{
  "intermediate_size": 512,
  "attn_scale": 0.125,
  "parallel_block": false,
  "init_std_o": 0.00808,
  "init_std_down": 0.00808,
  "max_grad_norm": 0.5
}
Each number is 50 + 10 x the weight over the matrix's rms, rounded and kept within 0 to 99. Layers, rows and columns count from 0.

# layer 8 MLP down (transposed), 512x128, rms 0.0942, rows 2-29, columns 0-127
51 53 52 58 55 55 42 53 43 52 51 48 54 50 43 54 49 33 62 32 51 47 44 49 47 51 59 47 68 56 52 44 56 52 56 58 64 51 52 39 26 63 55 55 47 67 44 33 61 48 59 48 51 38 62 57 64 42 42 53 40 54 44 54 48 59 38 53 63 48 57 42 51 34 54 51 50 44 53 62 55 36 36 64 42 56 46 58 38 47 54 44 49 38 55 70 64 48 58 46 48 62 41 59 34 49 35 51 58 42 55 52 63 46 55 57 47 45 41 42 61 53 66 48 58 64 41 67
31 52 41 54 35 42 47 50 29 53 41 40 67 60 38 66 46 43 61 60 49 55 35 40 46 64 52 41 46 65 55 45 58 56 64 51 51 40 37 58 45 68 52 74 49 62 52 52 56 70 49 53 45 42 55 55 42 81 43 46 63 66 64 42 53 38 56 68 61 35 58 37 52 39 47 39 56 50 35 73 63 37 41 60 62 35 48 47 42 43 55 51 36 43 52 54 52 55 44 57 50 56 65 43 48 31 27 51 40 55 51 41 70 57 52 27 35 54 57 52 37 51 78 38 70 53 41 44
31 53 47 78 45 34 48 55 44 47 63 52 61 35 59 37 50 44 48 37 55 46 34 47 70 35 64 38 37 71 59 63 53 36 60 47 51 33 58 70 46 34 53 44 42 50 52 70 62 52 38 52 50 56 63 45 38 53 53 68 37 61 46 38 42 40 55 52 66 56 58 56 55 42 38 52 49 55 52 36 51 35 47 50 77 32 46 60 29 60 55 47 39 47 32 41 78 35 54 38 37 56 58 69 53 55 38 52 42 44 72 55 28 33 49 65 40 39 51 73 55 39 51 40 46 60 55 26
47 35 48 71 61 47 43 45 48 63 42 39 47 68 54 55 45 49 56 58 41 46 55 46 55 57 43 53 38 48 51 72 50 63 57 55 57 50 56 43 55 42 40 44 51 44 45 47 36 35 68 54 35 46 53 74 69 39 46 63 53 41 39 47 47 63 54 42 53 51 72 71 45 53 58 49 70 45 32 67 40 49 43 55 55 61 49 49 56 36 58 52 51 57 40 45 44 48 46 65 69 25 66 48 37 68 52 77 48 49 47 49 62 50 58 52 46 61 46 34 62 60 49 60 49 66 55 64
42 51 44 63 61 49 45 61 46 67 52 53 39 32 47 45 47 62 43 35 30 50 47 36 46 53 50 59 49 47 33 53 39 56 34 42 46 56 56 37 50 41 46 34 39 36 52 64 35 31 49 60 56 49 43 30 50 46 44 37 54 62 52 40 47 50 47 52 58 58 50 39 50 56 35 51 60 46 59 64 51 57 56 68 51 61 45 55 47 75 45 50 55 54 35 53 49 57 60 35 47 63 46 36 51 52 44 49 49 42 42 59 53 49 64 54 49 54 43 46 49 41 58 46 53 33 52 69
52 38 51 39 75 56 33 55 46 38 30 65 64 79 60 53 61 31 17 36 43 37 38 41 72 25 50 49 53 65 57 54 54 44 55 59 65 44 59 47 38 30 57 51 44 72 39 73 54 66 51 49 45 37 53 35 52 43 35 58 52 27 55 57 68 35 43 76 38 61 54 56 65 40 36 59 35 38 40 56 40 63 37 53 48 36 48 58 28 57 51 31 46 59 45 57 44 51 52 48 39 39 38 47 65 57 71 33 63 44 56 49 66 43 73 71 65 44 53 52 60 58 47 49 46 53 36 56
50 38 40 45 49 55 56 39 58 48 50 44 31 57 49 51 69 53 65 59 56 44 60 55 59 46 53 43 45 44 47 44 37 36 59 45 42 35 47 61 62 45 67 51 48 43 47 54 47 42 48 68 38 57 56 47 64 57 33 54 21 64 48 46 55 43 57 65 33 23 56 38 40 44 51 49 60 48 60 64 55 62 50 33 30 53 67 46 27 31 34 52 55 62 42 50 56 55 56 48 57 46 59 51 62 32 39 45 65 61 57 44 64 51 52 43 49 52 46 60 53 20 74 53 56 39 52 46
40 58 47 47 60 59 51 46 40 38 54 40 56 53 55 44 34 52 56 46 44 48 63 48 63 61 62 65 43 34 58 51 46 49 37 69 37 23 61 60 55 49 36 48 49 38 58 56 63 37 50 39 43 39 45 45 42 49 49 55 40 36 57 42 54 33 52 47 39 52 57 55 53 49 59 46 32 57 70 71 53 58 44 48 34 51 63 66 52 53 35 55 45 52 51 56 67 57 31 42 42 53 49 57 58 58 21 63 48 50 49 44 62 41 33 49 58 40 38 67 46 59 52 60 39 52 54 33
42 57 43 32 48 32 44 47 36 46 62 53 63 58 61 69 58 40 47 40 52 60 47 38 58 45 57 59 51 43 69 50 47 26 59 48 45 43 63 41 55 52 46 58 40 60 54 54 54 49 39 29 35 50 49 49 39 55 51 54 42 79 45 37 57 54 47 69 52 60 63 54 45 38 39 57 47 43 42 38 39 45 39 35 54 42 62 63 40 42 58 53 46 51 30 41 49 51 64 75 44 66 38 42 38 58 45 56 42 39 46 49 48 38 58 58 26 45 52 51 38 72 56 58 54 58 37 60
31 49 57 48 69 44 43 44 52 57 52 48 67 51 49 62 62 46 55 62 57 33 45 74 34 52 40 75 59 53 54 38 67 44 41 58 71 42 48 47 55 54 65 57 48 58 66 48 51 51 47 45 54 57 34 38 49 37 47 58 55 60 51 66 61 67 53 49 44 38 54 45 51 54 48 42 55 59 27 47 45 48 48 49 58 44 45 44 54 66 33 69 46 68 50 57 55 53 69 58 44 45 43 49 40 49 56 58 48 35 55 47 40 47 47 57 43 51 65 44 39 38 44 53 43 38 62 78
63 57 45 35 65 48 47 36 45 69 38 44 42 57 63 55 51 45 47 41 59 58 61 65 42 42 61 32 52 49 58 65 47 48 50 49 48 45 49 50 66 58 54 63 54 58 42 51 43 46 57 28 52 66 43 46 52 66 56 55 57 56 55 48 66 38 43 37 52 44 57 56 31 42 53 32 51 55 46 65 77 30 59 36 45 53 36 49 59 45 56 41 38 51 47 39 55 49 34 41 57 30 54 49 51 48 49 55 37 39 52 67 40 62 67 55 33 44 50 60 62 42 58 47 55 50 58 37
41 50 40 65 43 58 40 43 54 47 63 50 39 50 68 44 57 55 46 54 48 44 61 66 73 72 73 32 42 57 78 53 37 45 56 48 50 34 28 69 50 51 33 57 58 58 62 59 54 63 42 50 53 53 47 46 43 41 44 55 49 50 51 43 46 44 39 26 57 44 41 52 52 53 42 61 43 47 35 57 45 50 51 68 44 41 60 75 34 41 39 53 46 54 53 63 54 56 52 35 67 26 49 62 53 35 37 61 47 54 49 66 19 36 40 39 60 68 67 53 52 56 52 50 55 41 33 49
62 62 44 40 60 35 41 50 62 55 43 39 65 55 30 60 53 68 61 34 57 55 32 43 49 51 54 25 53 42 38 69 44 65 48 48 57 33 62 43 58 52 58 58 69 46 61 48 58 55 46 61 79 39 35 45 47 54 60 48 54 28 51 62 51 51 40 52 56 61 49 48 58 45 27 50 37 46 55 67 34 50 32 68 48 62 46 64 64 23 56 51 43 54 41 63 68 60 41 39 62 50 67 48 10 51 44 43 40 54 49 34 61 62 54 52 66 49 49 42 53 31 23 52 46 43 41 55
52 59 56 37 30 51 46 50 53 49 55 60 48 59 63 42 38 74 50 55 61 51 65 44 57 54 69 41 56 66 45 43 56 55 48 51 55 51 56 43 42 48 53 51 60 48 54 56 48 53 53 47 61 52 35 69 48 50 74 54 52 65 59 54 46 46 51 51 50 51 54 42 49 57 48 44 49 47 46 51 50 41 33 20 61 49 61 60 66 51 52 41 36 53 52 50 64 47 50 59 70 51 46 69 41 62 47 48 57 42 60 32 55 40 61 43 37 56 38 41 56 52 49 57 57 50 62 34
56 60 22 52 37 53 32 38 39 56 39 61 55 51 45 57 15 49 63 57 55 45 55 54 50 62 59 68 61 50 68 72 42 55 74 49 67 56 49 68 28 48 49 59 39 53 43 55 59 56 42 52 54 43 52 54 47 47 31 49 55 39 55 58 57 50 59 57 49 66 62 49 43 43 45 49 48 65 59 39 62 54 38 59 50 50 48 46 61 35 52 46 43 61 42 53 65 26 47 49 33 38 59 47 63 55 43 55 45 54 52 40 60 65 45 34 46 62 53 47 52 71 33 57 59 52 43 53
48 38 52 41 53 60 44 46 34 64 49 34 69 43 53 45 61 64 45 71 46 65 40 59 51 47 55 43 55 42 51 54 54 60 47 41 43 48 50 47 26 71 47 87 56 53 41 50 51 79 44 68 60 44 65 24 49 63 53 32 29 43 78 58 61 41 40 36 51 63 36 54 53 63 45 37 37 55 60 65 48 41 48 64 55 28 56 51 56 49 51 45 45 43 61 63 38 67 34 62 49 34 34 47 46 68 46 61 59 60 67 27 51 61 36 60 54 61 56 61 60 69 47 37 54 40 42 59
49 34 47 53 61 62 56 30 33 51 60 37 69 51 74 57 37 58 54 73 52 55 40 56 54 42 50 51 43 48 37 67 37 65 44 56 39 57 53 44 55 54 42 42 50 53 50 68 38 59 52 60 62 47 63 66 60 41 46 44 21 43 41 33 48 37 53 62 71 46 53 37 65 31 57 44 55 59 46 69 60 35 54 54 46 29 57 60 65 50 49 35 61 48 51 54 81 56 50 44 45 44 43 53 28 46 32 56 33 55 54 47 53 35 66 52 53 31 50 32 43 36 43 56 62 49 49 53
63 50 50 58 46 56 48 42 46 37 47 67 53 38 34 66 63 55 38 56 72 55 58 55 47 43 44 46 62 39 62 56 56 67 57 48 54 44 70 73 49 55 39 50 47 63 36 42 52 59 55 53 50 50 50 32 64 30 34 55 45 27 58 50 46 54 65 48 57 41 33 48 46 47 46 62 41 30 67 41 49 44 51 68 34 44 56 47 59 51 46 44 43 45 57 54 64 45 59 22 61 34 61 47 56 60 56 69 68 48 52 50 54 50 51 44 43 52 67 58 61 38 47 50 39 40 57 38
38 32 50 48 62 56 52 34 66 47 45 46 56 57 67 49 55 56 51 36 66 44 45 63 63 42 37 38 51 56 49 50 41 51 47 38 63 52 54 58 58 49 48 65 46 55 38 41 37 35 31 58 43 46 49 48 47 53 42 53 65 60 58 58 53 37 61 61 48 68 39 17 60 57 63 33 41 35 64 46 45 63 39 42 38 56 39 55 35 42 62 59 54 58 60 45 56 35 39 63 36 50 81 46 63 68 66 60 70 41 50 54 43 53 51 35 44 45 59 49 27 40 64 41 53 55 53 28
36 49 49 56 39 60 48 43 64 40 36 39 53 46 36 49 36 31 49 50 54 70 45 54 46 48 59 50 55 51 55 58 67 58 57 43 41 50 16 56 52 51 29 53 53 69 64 30 43 49 47 54 54 57 48 45 50 57 38 45 45 54 55 39 44 51 43 34 45 47 67 43 47 39 51 53 55 51 60 67 63 49 37 91 59 52 42 44 55 58 66 60 28 31 50 55 50 50 47 55 36 54 52 52 58 51 44 50 43 43 49 42 41 45 46 51 55 46 50 55 47 47 52 29 56 59 54 69
45 44 42 65 36 61 31 54 59 58 53 55 32 36 38 61 53 37 59 42 36 64 54 46 44 55 51 56 33 53 52 60 66 44 51 51 56 61 38 53 47 44 57 45 46 49 58 40 39 38 54 36 46 49 52 49 63 32 36 50 44 52 39 37 61 72 42 56 33 46 34 43 59 48 48 45 49 48 62 55 57 60 45 69 36 54 62 59 59 59 44 52 55 61 46 44 45 42 40 55 34 55 51 37 36 43 52 50 63 66 36 48 55 41 49 66 40 43 34 47 45 56 52 28 44 55 46 54
34 38 50 56 57 41 49 57 39 42 44 66 54 50 63 39 49 48 56 42 45 53 48 40 55 41 37 50 57 40 58 29 52 50 50 51 49 55 47 62 52 53 66 62 50 38 46 21 59 61 56 51 45 45 58 49 42 72 56 54 56 30 77 50 41 65 66 42 59 53 45 59 49 44 52 21 54 45 57 38 42 47 51 33 32 63 29 55 57 70 62 53 40 37 62 63 60 55 57 31 63 37 45 55 64 38 48 42 33 46 40 46 33 41 62 57 47 61 44 43 43 28 48 25 64 43 52 54
49 40 77 53 63 35 39 58 39 45 54 44 45 47 61 42 41 59 46 48 38 55 41 52 50 51 54 47 60 44 48 33 62 44 48 50 48 39 45 40 44 56 59 49 60 44 55 52 63 54 59 59 61 52 40 62 37 53 42 39 54 46 53 55 57 44 43 41 58 47 52 61 51 53 42 59 52 59 53 39 71 42 39 72 51 50 47 50 51 50 65 36 43 49 43 56 51 49 54 53 52 57 43 45 58 49 48 44 63 50 41 48 53 44 64 50 34 64 33 59 43 66 43 54 50 50 41 44
67 44 42 38 58 51 45 36 35 34 45 52 30 58 51 50 46 44 38 54 45 36 41 67 74 67 57 50 47 69 68 65 52 38 57 63 61 49 44 59 49 31 67 31 58 47 64 43 51 65 63 55 47 60 51 41 63 49 67 53 48 64 57 63 44 57 44 44 37 60 37 47 39 40 40 52 51 49 42 36 44 53 62 48 36 35 59 38 47 61 50 58 34 48 54 52 42 45 56 66 52 44 34 40 66 52 39 55 48 33 37 52 69 23 56 51 38 53 58 60 64 48 43 66 41 52 39 42
60 50 61 46 51 45 55 53 42 56 52 53 61 55 49 44 55 46 40 55 35 53 38 41 57 60 62 45 50 62 54 56 62 50 40 52 34 44 46 40 58 57 38 66 47 57 50 52 48 52 47 47 43 63 67 53 47 49 53 37 60 50 58 52 61 47 32 50 63 59 45 46 51 34 67 53 50 41 46 46 46 49 45 69 44 48 45 51 45 58 42 66 47 48 56 42 59 41 39 54 52 42 51 64 39 71 56 59 51 44 46 56 48 49 49 52 60 39 38 50 34 36 52 55 47 48 56 54
56 55 62 65 82 37 46 68 46 62 51 52 67 51 41 48 52 61 39 49 51 50 64 38 54 58 67 51 35 55 52 64 67 35 75 65 49 25 54 35 41 47 37 38 48 60 45 54 49 45 56 61 43 31 45 66 33 58 49 36 59 53 43 54 38 42 37 43 84 37 44 53 48 42 45 39 51 36 55 52 64 67 41 40 65 60 69 34 63 67 48 50 28 49 47 40 45 50 42 45 56 59 45 39 39 44 46 56 40 34 55 46 46 42 61 36 56 51 54 45 43 55 38 65 48 61 37 58
40 75 47 53 52 55 35 47 46 65 56 34 48 49 45 48 53 41 46 48 44 58 58 36 54 72 51 48 41 29 42 61 56 43 50 65 32 68 69 52 61 54 67 37 51 56 53 35 44 41 51 65 50 48 45 41 52 48 41 59 45 42 59 26 53 32 41 50 52 38 71 52 43 49 62 48 66 57 63 54 57 52 23 87 57 64 62 55 53 46 35 47 44 49 22 63 45 53 56 44 56 42 44 37 48 31 51 49 51 50 44 47 45 55 49 57 33 65 51 37 57 54 58 57 49 38 54 63
60 48 44 57 25 50 49 53 46 65 53 54 57 42 46 44 39 59 39 59 61 55 72 46 56 49 73 60 58 53 50 62 44 47 43 48 49 45 36 48 65 59 35 54 29 55 63 51 63 29 54 65 43 64 45 43 57 55 42 48 56 57 53 55 39 53 68 33 64 46 43 51 64 51 56 39 56 38 45 45 63 49 52 65 40 33 30 57 65 44 51 56 50 51 35 68 58 53 32 54 45 56 54 78 39 59 59 69 52 51 52 71 54 43 40 22 44 50 57 44 58 34 59 58 37 51 47 52
# layer 8 MLP up, 512x128, rms 0.12, rows 3-29, columns 0-127
56 42 39 42 39 50 48 59 48 40 61 51 51 68 40 50 52 45 68 31 44 59 62 67 50 43 40 64 51 69 51 66 52 56 69 63 56 43 58 58 33 37 50 57 37 58 57 50 30 64 48 52 63 43 34 38 66 43 50 52 57 51 60 35 58 59 57 42 55 52 55 42 52 56 47 36 36 52 51 51 45 27 38 40 74 43 49 52 62 48 43 37 50 67 34 41 46 41 59 75 52 48 55 36 52 55 55 33 43 45 39 54 53 49 61 40 36 44 54 50 35 53 52 29 72 48 36 44
47 58 51 41 61 47 60 57 35 40 47 44 57 59 56 51 35 63 56 36 47 71 29 43 61 62 44 66 36 30 48 54 50 53 52 63 61 54 59 59 43 52 38 46 41 34 37 43 41 44 68 39 54 65 51 44 44 43 55 46 73 45 51 42 56 70 50 44 59 40 59 56 49 59 45 40 53 47 74 53 54 39 64 66 34 56 50 57 43 53 44 31 61 41 64 55 33 52 42 40 54 41 40 36 59 42 58 23 57 23 28 54 56 61 48 53 42 59 38 48 57 58 44 26 62 49 48 42
46 72 44 41 48 44 55 53 39 48 46 47 35 40 48 39 59 52 33 45 42 50 59 60 40 42 42 55 50 64 37 46 58 38 31 55 49 57 66 56 49 49 52 53 51 75 56 32 49 42 54 37 74 51 32 51 58 41 41 45 48 62 51 64 45 48 38 44 50 56 36 42 61 42 27 64 45 47 59 63 58 50 54 33 45 55 40 81 63 68 57 36 70 45 42 61 44 64 41 42 62 57 45 53 65 47 58 53 42 41 39 58 64 39 44 60 41 57 46 58 43 57 62 53 55 20 43 60
58 58 44 66 50 61 60 43 55 39 25 42 49 55 60 69 52 39 49 47 57 61 54 44 57 46 58 58 58 43 39 48 50 55 50 36 61 44 45 53 52 47 59 33 54 37 65 41 38 51 39 45 54 65 30 56 44 46 47 48 51 41 66 69 72 47 68 56 56 52 76 51 32 51 42 35 38 47 64 65 54 44 54 45 51 49 51 46 49 33 62 40 42 55 29 60 42 49 65 75 65 41 32 37 33 39 53 50 40 63 42 55 46 62 40 42 58 50 77 62 46 56 42 53 55 60 39 15
39 61 37 45 52 42 47 27 43 55 53 57 66 55 45 42 56 62 61 44 34 61 38 63 42 50 34 72 50 38 53 56 56 45 46 43 52 57 70 44 48 56 81 34 34 28 59 45 69 56 60 55 47 46 44 36 46 49 67 39 48 39 44 51 48 56 30 68 73 43 52 49 46 53 21 29 78 41 56 53 58 53 57 45 49 46 43 37 57 34 39 29 75 40 51 56 56 53 50 64 52 43 55 35 47 66 48 63 49 44 28 42 52 50 54 46 50 59 41 32 54 51 52 62 46 73 52 32
64 42 57 74 51 53 47 45 51 41 45 35 58 44 43 54 41 35 30 31 49 45 42 31 46 50 47 51 44 56 55 67 48 38 76 65 56 79 45 49 53 50 45 56 40 46 38 63 49 53 51 55 37 57 26 70 54 53 57 53 46 33 37 58 32 53 45 56 58 48 51 54 48 40 50 53 52 50 63 48 40 61 58 64 71 65 58 60 63 59 44 43 65 53 41 32 52 69 55 52 49 54 53 57 61 36 54 37 61 32 41 57 48 55 51 49 40 72 40 47 48 57 31 64 56 39 50 48
42 30 51 43 43 65 77 59 52 66 39 33 57 48 53 45 73 31 56 37 46 63 50 65 52 34 50 65 55 70 48 57 66 56 55 44 57 49 50 54 32 44 55 42 41 35 58 49 61 45 51 52 50 43 73 58 44 41 56 42 62 46 49 53 55 46 34 40 57 41 27 68 47 37 36 67 54 52 49 31 40 49 43 39 45 50 56 37 51 32 52 47 53 58 31 51 57 52 54 55 60 44 57 46 39 57 62 50 40 55 53 49 49 50 57 44 54 47 44 46 59 50 55 66 60 37 58 60
35 57 52 51 43 51 45 37 62 64 43 59 57 53 29 36 63 57 35 47 51 50 58 42 37 54 67 26 57 62 43 37 57 48 50 60 48 59 57 46 50 32 56 58 50 57 35 54 56 60 46 50 54 56 42 43 46 61 37 42 57 46 40 50 51 36 64 25 61 39 47 56 62 58 52 47 37 46 52 62 41 59 69 72 47 42 46 29 46 49 46 49 57 43 59 63 48 47 51 60 47 45 58 53 55 33 55 48 39 40 50 42 59 58 59 50 46 45 47 37 67 48 57 69 47 58 66 54
66 45 46 41 41 49 51 43 55 67 47 47 44 55 38 51 52 51 72 51 30 42 53 51 52 52 44 62 38 33 62 44 51 52 55 23 63 51 50 54 50 41 51 62 57 32 52 55 43 59 56 51 52 48 48 55 62 46 54 35 43 54 43 69 59 45 50 57 56 58 46 43 61 47 38 55 43 44 54 48 30 55 51 53 45 42 79 55 53 55 44 48 19 49 60 39 35 38 60 33 49 58 50 44 40 59 54 60 47 29 25 79 46 58 51 60 40 67 44 46 59 45 66 39 46 47 40 39
45 54 21 44 41 52 56 60 61 53 54 52 47 44 53 36 64 36 45 32 43 40 66 53 41 50 51 52 49 58 51 37 46 43 60 65 59 43 49 46 36 58 61 59 57 39 64 36 67 49 69 40 38 49 52 52 44 51 53 36 57 44 67 61 54 60 62 55 60 45 41 45 46 39 54 27 48 47 76 58 62 53 42 69 41 59 40 66 33 62 35 51 56 43 52 42 53 50 43 47 33 54 54 48 35 66 78 58 44 32 57 43 60 46 63 53 56 40 58 34 45 54 64 35 52 38 46 65
54 45 54 50 58 47 56 48 48 31 55 42 59 36 40 38 40 53 67 42 42 26 44 51 57 32 38 57 45 35 60 65 52 35 46 45 52 53 33 44 51 31 56 36 63 49 56 41 43 48 74 39 60 52 42 51 37 51 59 49 59 69 60 41 42 58 49 43 44 65 49 45 65 83 54 43 34 61 60 50 61 71 54 42 46 52 47 55 48 63 71 44 53 30 61 43 42 58 55 52 38 49 49 40 48 44 46 20 57 35 49 55 51 34 55 48 60 60 49 68 65 51 33 44 37 39 56 36
48 65 28 69 36 67 38 60 57 52 44 53 23 51 64 40 55 43 41 32 41 82 64 51 45 44 42 55 62 57 54 42 45 41 62 63 50 61 47 41 64 44 44 45 47 42 54 66 64 37 43 43 54 29 74 44 64 57 51 52 32 54 56 44 77 53 57 50 68 51 53 45 49 56 49 39 46 55 60 50 39 57 42 44 65 33 35 47 56 38 38 48 39 62 27 60 55 55 77 58 35 51 30 48 50 47 55 53 36 55 50 48 26 42 51 24 40 46 58 40 41 48 61 59 59 31 71 43
47 55 51 52 60 58 33 59 53 43 49 61 59 60 39 72 55 45 49 59 30 46 24 40 53 59 50 48 42 42 33 35 60 52 36 65 48 57 54 47 47 42 39 69 58 45 44 54 77 49 41 47 51 60 56 42 40 54 38 54 49 27 28 57 40 55 45 45 45 55 47 38 45 37 53 31 40 48 46 55 55 59 52 38 43 58 49 67 50 41 36 60 51 61 49 48 28 53 43 52 61 59 47 50 53 50 57 49 58 46 39 57 56 50 56 59 49 59 46 35 42 59 55 59 32 45 59 54
58 58 45 46 56 46 50 61 41 39 70 43 59 64 28 51 52 45 55 57 43 62 49 60 42 43 51 55 56 55 28 66 60 46 35 42 53 49 45 56 30 55 64 48 43 45 58 66 63 65 31 42 48 61 26 52 49 48 49 52 45 48 36 42 57 54 62 58 38 53 58 28 37 68 34 67 47 56 54 58 44 43 47 57 54 37 53 43 49 38 43 55 49 65 55 42 43 62 34 50 28 55 51 44 51 50 60 39 35 43 50 64 55 49 32 65 51 59 73 41 53 55 63 60 33 43 56 48
45 50 35 47 50 49 44 39 52 40 41 44 58 48 63 56 60 19 55 43 40 52 68 57 37 35 41 81 69 50 45 61 68 56 43 51 51 63 39 46 74 53 65 57 51 47 60 67 51 51 70 60 65 57 58 45 56 42 60 51 50 61 54 35 39 43 64 52 50 54 23 55 58 38 41 46 62 44 51 70 61 40 52 58 43 50 40 54 70 58 52 39 63 74 19 59 51 52 72 52 33 37 43 36 52 54 63 41 36 48 44 50 43 34 35 52 32 61 52 31 51 50 44 56 71 32 64 35
46 61 23 65 39 47 58 55 59 26 48 31 45 48 33 70 70 20 49 33 41 40 48 50 45 49 53 58 57 47 46 58 59 41 57 51 61 42 45 57 63 41 75 61 47 46 65 65 47 49 62 51 46 33 47 53 58 54 48 46 53 61 50 59 62 59 56 56 61 37 49 38 55 46 48 28 40 44 42 68 39 69 64 32 40 50 44 57 48 58 46 47 55 68 38 36 46 41 60 50 62 34 37 53 38 48 54 47 39 56 46 59 34 48 56 61 51 49 48 47 41 62 51 64 49 56 57 60
54 56 53 47 48 64 43 58 46 49 56 40 46 29 46 39 68 60 48 35 64 57 61 58 45 46 51 45 38 51 50 60 42 57 57 64 45 49 48 42 50 39 46 70 54 34 51 66 51 54 45 56 52 50 42 63 44 60 53 55 50 58 48 38 57 58 57 53 52 44 44 42 39 44 46 45 51 56 68 50 53 33 60 75 31 41 54 48 58 35 55 40 54 66 40 44 38 58 53 59 58 55 41 71 39 67 64 36 44 46 61 49 35 43 47 49 40 45 62 47 26 61 58 58 42 52 46 53
68 48 36 42 35 58 58 49 47 36 44 32 54 51 32 48 58 64 48 58 40 40 50 47 57 45 47 48 48 53 43 53 52 59 56 57 63 68 45 43 46 44 66 62 56 57 40 56 73 53 51 60 41 54 49 40 58 31 50 53 40 46 40 45 48 39 52 52 49 52 46 62 49 52 50 26 31 43 61 74 48 53 61 69 43 53 47 55 47 40 61 42 26 37 49 56 51 65 60 71 41 57 44 50 55 45 61 29 55 48 54 65 50 39 41 34 59 78 43 42 52 58 49 52 33 63 56 63
69 52 62 45 45 46 53 55 42 71 42 33 42 47 30 43 56 63 44 33 57 52 51 43 46 47 41 46 43 53 54 29 53 43 59 40 47 41 44 37 44 42 38 58 43 55 35 51 54 55 51 36 41 34 74 41 53 43 62 50 62 46 51 50 46 42 48 49 40 38 53 54 43 49 46 41 51 61 53 40 47 54 73 57 39 38 57 52 46 48 42 51 63 52 49 63 24 61 38 65 46 56 50 37 57 49 56 40 55 41 56 46 42 41 51 41 52 58 52 58 47 53 53 61 54 40 53 73
61 28 49 68 67 31 47 56 63 43 42 51 63 75 58 49 43 65 52 30 56 72 41 39 38 49 23 57 67 49 56 32 65 61 60 49 35 37 53 59 58 51 59 40 46 39 48 61 52 48 72 58 56 43 44 43 65 53 43 53 45 52 38 42 59 46 45 41 55 45 46 48 47 58 57 51 44 49 61 61 56 34 44 40 27 43 47 60 42 51 54 44 62 32 42 69 38 34 64 43 68 62 32 48 49 55 43 46 28 48 64 59 63 57 55 49 42 70 58 39 55 54 57 48 43 38 44 31
44 46 43 31 63 51 52 45 50 37 66 37 58 44 44 68 47 47 44 48 51 63 57 49 39 32 44 51 48 57 37 52 51 55 45 67 49 78 45 39 69 46 63 32 51 50 57 51 57 44 48 67 48 42 36 64 39 35 50 50 42 60 30 58 38 45 67 60 48 35 60 41 43 74 53 58 42 53 57 58 41 41 53 59 53 46 66 32 56 33 65 57 54 44 45 46 57 65 41 73 43 60 58 34 45 44 67 47 44 39 61 55 39 33 33 47 45 67 54 58 61 62 62 33 48 66 46 56
67 55 59 32 38 62 42 47 50 49 61 45 56 45 43 48 57 31 47 65 42 50 54 55 39 58 45 60 35 58 48 60 59 51 60 54 67 32 48 41 38 40 65 49 42 55 42 43 34 54 54 57 52 43 56 60 42 63 55 65 43 53 49 57 37 62 52 45 44 41 28 45 43 52 58 40 62 53 64 46 42 58 57 61 59 62 40 52 68 45 57 46 55 43 49 43 55 44 46 50 57 53 65 26 45 44 50 55 46 46 52 63 44 50 75 41 52 59 49 57 53 47 49 56 53 65 74 37
45 50 41 45 62 40 53 72 46 45 64 63 46 39 43 41 45 41 67 37 38 64 38 48 51 29 50 53 55 44 53 52 38 44 37 42 39 49 27 74 33 49 42 45 45 37 61 50 72 54 61 45 67 68 37 49 31 68 38 56 53 72 38 51 40 54 60 54 55 44 44 38 44 46 43 37 37 46 53 60 49 45 42 52 70 39 65 58 24 44 76 40 63 65 32 40 50 63 53 35 54 42 43 54 53 63 58 43 50 60 47 61 61 56 43 62 64 50 46 62 43 40 56 65 37 28 71 52
39 42 60 48 59 70 48 56 54 28 59 42 45 52 52 52 51 52 57 63 48 42 56 55 50 47 52 50 58 30 56 47 36 50 50 48 61 60 61 49 56 50 63 48 45 37 54 54 37 52 52 45 55 56 47 40 57 51 40 59 48 40 49 55 40 46 50 36 53 53 52 51 47 69 44 51 42 46 42 63 67 57 53 56 48 46 42 58 44 51 41 44 54 44 34 40 41 53 48 51 67 53 42 53 56 51 52 60 56 64 40 40 61 55 45 60 49 50 55 40 54 55 47 39 54 51 39 42
60 56 51 62 46 63 62 48 34 48 51 56 77 42 49 48 52 48 61 46 55 46 57 61 41 40 41 57 60 46 56 32 41 35 53 32 36 39 63 31 63 58 50 32 50 58 70 60 31 59 65 60 53 36 54 26 45 49 64 60 61 36 65 54 42 36 29 48 51 26 41 51 40 43 76 41 41 48 53 63 37 63 68 51 60 50 45 35 55 50 62 52 54 50 44 44 37 60 37 29 52 61 47 42 59 48 47 50 32 48 61 37 44 56 60 27 45 63 55 39 53 61 61 65 49 47 56 44
53 40 62 47 56 57 67 37 66 31 36 70 45 39 36 48 57 45 50 51 45 57 43 56 66 24 46 47 56 52 24 53 56 65 54 58 62 56 63 52 47 42 54 51 36 64 66 40 60 53 49 59 69 30 69 47 58 53 43 63 50 63 50 38 71 49 50 43 60 59 37 20 44 41 33 44 39 52 48 61 43 48 45 33 61 49 35 42 51 57 50 66 61 65 48 39 72 57 45 62 46 55 39 47 35 58 66 45 48 59 55 43 64 64 41 46 55 50 70 43 48 58 51 62 70 55 59 43
46 39 57 64 56 56 58 62 45 39 60 43 66 37 62 55 49 49 53 52 53 47 50 53 44 49 58 72 54 49 53 56 57 42 54 45 55 54 44 39 57 48 63 53 49 40 55 55 40 44 49 33 56 50 52 22 34 60 44 59 58 34 45 62 43 34 50 58 63 67 48 59 54 43 47 58 43 56 48 54 23 70 60 62 54 48 62 51 50 50 40 54 34 56 55 30 50 70 32 59 51 43 49 33 59 60 53 50 54 48 54 45 45 47 38 49 36 51 51 43 60 44 59 40 68 65 69 47